Each number is 500 + 25 x the weight over its row's rms, rounded and kept within 0 to 999. Layers, rows and columns count from 0. Numbers have three digits each. The size before them is the row's rms in percent of the matrix's.

# layer 3 MLP down (transposed), 256x64, rms 0.197, rows 198-255, columns 0-31
080:481549485449495504498499525449500529481490475503484452523509512465510458514499518526563502526530
106:479524476479572474488502517479492508531526496521447542555466502504492489491509511511494484517497
088:506470483478465539510520499520505529532510491480529507452503503519504506536516556522487497459502
092:477516482490555484481500496472508495498485513519475500513504517516495537488509496534503476555508
106:514528500504481525477564516503474485480506512512480490496457484530541514542504517493472491506506
086:520515521491531487517495527505540481515466514501519497475490483525508466437509525463513561490509
096:489500488512509500540497436494497480467501535469476485485509494508522506576539492488475524509512
103:487500528505520533508506497526475506496470468482465528489460498507472480521515508522476464510496
099:508496471489529493507531498515469498472539495518520470485490512514507533547535541507479430510478
106:511475473470519450516485459494465449466515498534449483473489481507524510502449488514475495510473
103:481494474461463512419510472537514517506471471502513453496488486500540525492492483485539512502455
100:505487517523521505483492537461479498473517504492471479463463504488525512506478514499483533523462
084:494539511484548495509504463482463481465536497532513498514517513525482481523478479485503545526508
090:508471482501502472542483501475498509472513544484447520512488507508482480516558522521495482498458
104:465530550517490495484500481492472509480495484494496514536503486476508520497494464463489532504508
114:503523528517515502472488504487480452553517497533493525497488523479455470498515543523493483538519
080:493508456457514503506489493493540496486500495540504469497508501513477465534508464491505467491508
088:502487481494514533434461470473495508515507479452475457568498523526506512468498484520512527481467
093:492492518500510498505458489467510510486521551480523485511517533484515471532494529483532462503502
013:486498564456532505478503505478484521523484502476451509524490481491508472484506495519516502504437
092:463459496503516502517493468488540486491510476451527505465511499499521508434514518557516504509484
097:493496489524531510470458529495482480462454502539482511496481515503498501502495490535515501498525
086:467534499519525507486474495472481542446458514555460491476480522517532489512476493531462496486534
131:506472514517526488398477508480498486515496493515471500493510539515475488485491490506494506524504
100:510459493510529460489483490492493505532496489499516535514485450519455483496483494467526534474518
087:503522497505502508450458485519498482458502495506482528511464478491485508484468490517489547521515
102:524536463479479501447506520530481499529483527490497525534492515515536475535474493507524459501468
113:527495505492462502515514517502497524514511528468494469496516489517539476507476488575464517513461
108:511516506522517512525528485514446449477489503507502514490496476488512511499491497487523526475532
060:511506513465481515466512548488477431526430518499489527496493499477498489523496513508528496508451
115:533508488491544497470475510451495497488482468519462547493512496498478471516507509505470531494516
111:503544527538465509492501519461510513509525486466539487495510543520517518525512489484450480487504
121:493484487496515476495495520488542522476545519476467489510491485558496572478489507489521505518496
119:499532482458506498453499467486526533470472492501526465501511445537533522461464534508524495486512
110:532516522530547513499488514485445491519481522513478498508513510536501527501488474582500508519477
083:473545521517468487542519479506511496517498504522496499485485470495509460492533483497476433515531
094:477511465513504474475510525496520501499477543479502458526514498506500489468481535491504501499447
114:508496516485523480452534496499476502531471515533526492514509524510523501505492506510514517486513
099:466493498494506489456469527485471501518517479447526462521523505508497513463502523483495464503481
099:528483510476482451518504508501532512513522501528482553509509484468466498501503465497501484509491
134:502506493504486501479562522498431505516513491441529536465509485491548478541496488492487463504501
095:521448487512520512468484516495508508514451494525513481551522488503488480448508523549524483482469
090:515495535507507514493492503461526508499488511525481537566479498537535542509502502533555462513443
107:582481519537522478489495515472464523492494497498489465502525511491460519493484535493456517500487
093:544478532451482522476498510528490488478485489513477510462473475498496509474488424499467483507448
009:487545542477509537460498505530501461471484502516468488508514520454525500468501473525508504518456
078:528505496493443529508560532446548487521582475484491513530472455496474507455526500515507510523515
110:471486493514510511473469503513523486498519510459472493444486501462490506498531507496519509521484
087:486489548468469532548525476525497521462446446446466509519502503523504540519498492486517524499452
126:494470519504522500490508509529483519462522481499527515463478495526533545488524514554492517506524
100:498519442524490487506513463528459475488515531536470504533504496504492511507501515535491501506542
094:493509547525534496447480454485493509517481524507501498521472485500480515480501508524547499522477
093:488534496493551466489496500456461441512512494492524522508514533472468492472493494483511491554467
096:450487486497504499532522458478496467521495524480481495498523509489517490551521489499481507493489
099:534454493474488539541499536466487499527466504480516449535493501480488501460481489486524499516470
096:487451479525543457420529481486492460495500505548483513479529487478503505458517457529544495513489
082:483527504511494529485475523502453453442454506465471496502469489509511490494488475526469463489445
111:554554467518521478505516517496498463518547529488510460497474508506532495524510512557508477498479
# layer 3 MLP up, 256x64, rms 0.387, rows 199-255, columns 0-31
105:501530496493475469515485510462454511535500548497522484507470521495475491576511510479521492509495
092:470505517481475516523451482520494501469485477483481524512542512498493516478480484456477502454531
111:547451488478504493528498508490505491504520475515466516502447479517533532459531479489507497463482
099:509491501491495522542507529544498458497522438500480512516511558520481477488485495491498502476489
083:502519490547462502519493447442450510482507507518513478487473491481482515520516492487535468496451
090:545496544514474519548491508482485484475464515493491493505488522489527501522492483470534505484507
090:475501461492448484511501487458507484492550497501525460515524523504530508457503522491540528487514
091:553500543504497502495498533493557527536488511494495502492495487438501480513468505441508515479524
107:465529492487490482497519523467528497529496524464540509496532494471471479509526550470485535484520
100:502521499487482500513467504552528456513475484518475516467515505487521483483513453506475486452539
102:511509498486507495478479502469472466478507530529513528508539494516517475510472550490515451498508
101:518471514507511488532547496464486533504483506484512498505569505500484481498520499514496497488504
103:528504523471518512487507521480495469504512487521529508520521530490536489493467520522543478539486
106:519514481500484481559458512520539454457487516492515509511467555493496496510473477463517505514542
093:487466469453535506505500503532500529487501486441509510520523495549495492547528504485466500505507
069:498498506498511537560494504518482523518481470483478492518519490470508528494476496496513515512524
092:481506518486532450554476458501505502500455536520537514501521512514482473500542469457481508486517
111:452511534462556494484496470507489548509463526499499495503519547481508501473512516543489485515488
017:458517513478502512499517495487470521505500493494396484477481472496536491487503511485495508502509
087:499524527498519495532515481546507504491503478491504523504551506519518490549484494434491526527543
097:512442524449485505552502502541534528489542506513535512498516443528484503515509500518494511456493
093:520495478494497489467516466545574488568464496495519490480504513499519492508514518486539511479481
106:522505469532432522485473491509553495463500507498482471482517518462497506478485481500477486504470
093:491466485495479497493493450508486505431496510513505507487544550457487470524488474468549449511486
081:483454536469480468513526508536494511503491505496553473509529513484513469472536545438519480480482
102:503452475506517487491507501494457509487516540512502528513496542513475539479471531505501493537480
091:506481485485496519484515478497501504468472509487480533494493522532495489454505499564518466467495
114:508493526471491520541491491483490480478499509481478489465521442487508503483442523496466498487475
061:480541516442482532489528493544502502484486504465474476489490504477529536507499461520462490492508
130:530504546492499473490508485510525470539457515478553504498511469491519478492532507515501480484534
115:450479493491516472555498485478508536508548531535498495484536530495512502501533520511494501501521
125:534518512529500501494547502490519492482539470482507490458492531464513507520503481493472519506523
108:515515486444526480512451531485554488502488501506529492505500548544514496508511570514492498481524
111:474545532500499499526483494482482519526477481473496557498490493484500518520515476506534503499525
089:528509496485465483514489510516522514511477522523499527506474508529509511498516502475528461469544
094:504519510495494502520548499512528510544457502480478526529516499514494526455456479529540467511497
104:486527502531462449540523507489510483504497472488512500522527503434486451487510496504508527485520
099:484470499519501516474503463506519500517494486526483493432498554487514473486466485503510492506500
109:550534525478478551512523498493525491486496459490524488464519497485536526486481540494485496463502
142:496473444495507497538484478552510504480506507535467499493520513530523490427460480494500457503485
100:517520519495494482545517467463486481519502489456494505496515486521543526496505545493486497461498
095:510486484523466466496491541517527478502451524503479521499477482510524529496513476468504490481553
107:506506497496551522487487494454527496466491483478477489500508516518538468471477535509498471513517
085:471526435506514473513481479499508529542495529525446476483493544499465502524452546473532524512523
012:476497501521493492468501474509548536501519512508478514501516495476520440469566527486510500509510
082:493528530492493492510512463508488489518514553497561509486507472461569532517522521470506489519492
106:547497498487474500520510509495481519509459514553534498552556504502521477509488490490507498471509
086:496540497518502492492466511486533481485462475508484552526515506501486510523542523527513470527457
140:514476453484504468538518492512468462489529501525512498500520489504511502493501525505487460505489
077:470493514516462520547465478530504476474450454492487507508524483502508530449496484523481486487492
101:542530493527478506534492448478521506537492478487464553492448474497515517506458507494520519505513
101:526523451529506502505490507514492544467475525532503480488488510492490488517534505471505475442522
112:552490470508513479522533475520520513532451473471498492500505513465506490478497495464448490521494
110:509503454486499491505545507498473495510491501500463456490522474479517479495522502467478475526482
099:499523495479484494508509516488496517525501480509467547533528503513498493512489544450502477470526
087:465451517467479519512552490504501563461523534509526484499464464512492479483522480471511471450531
094:486508465527490510513539502542472477495551498526546528475499453505497502483499519516504417491512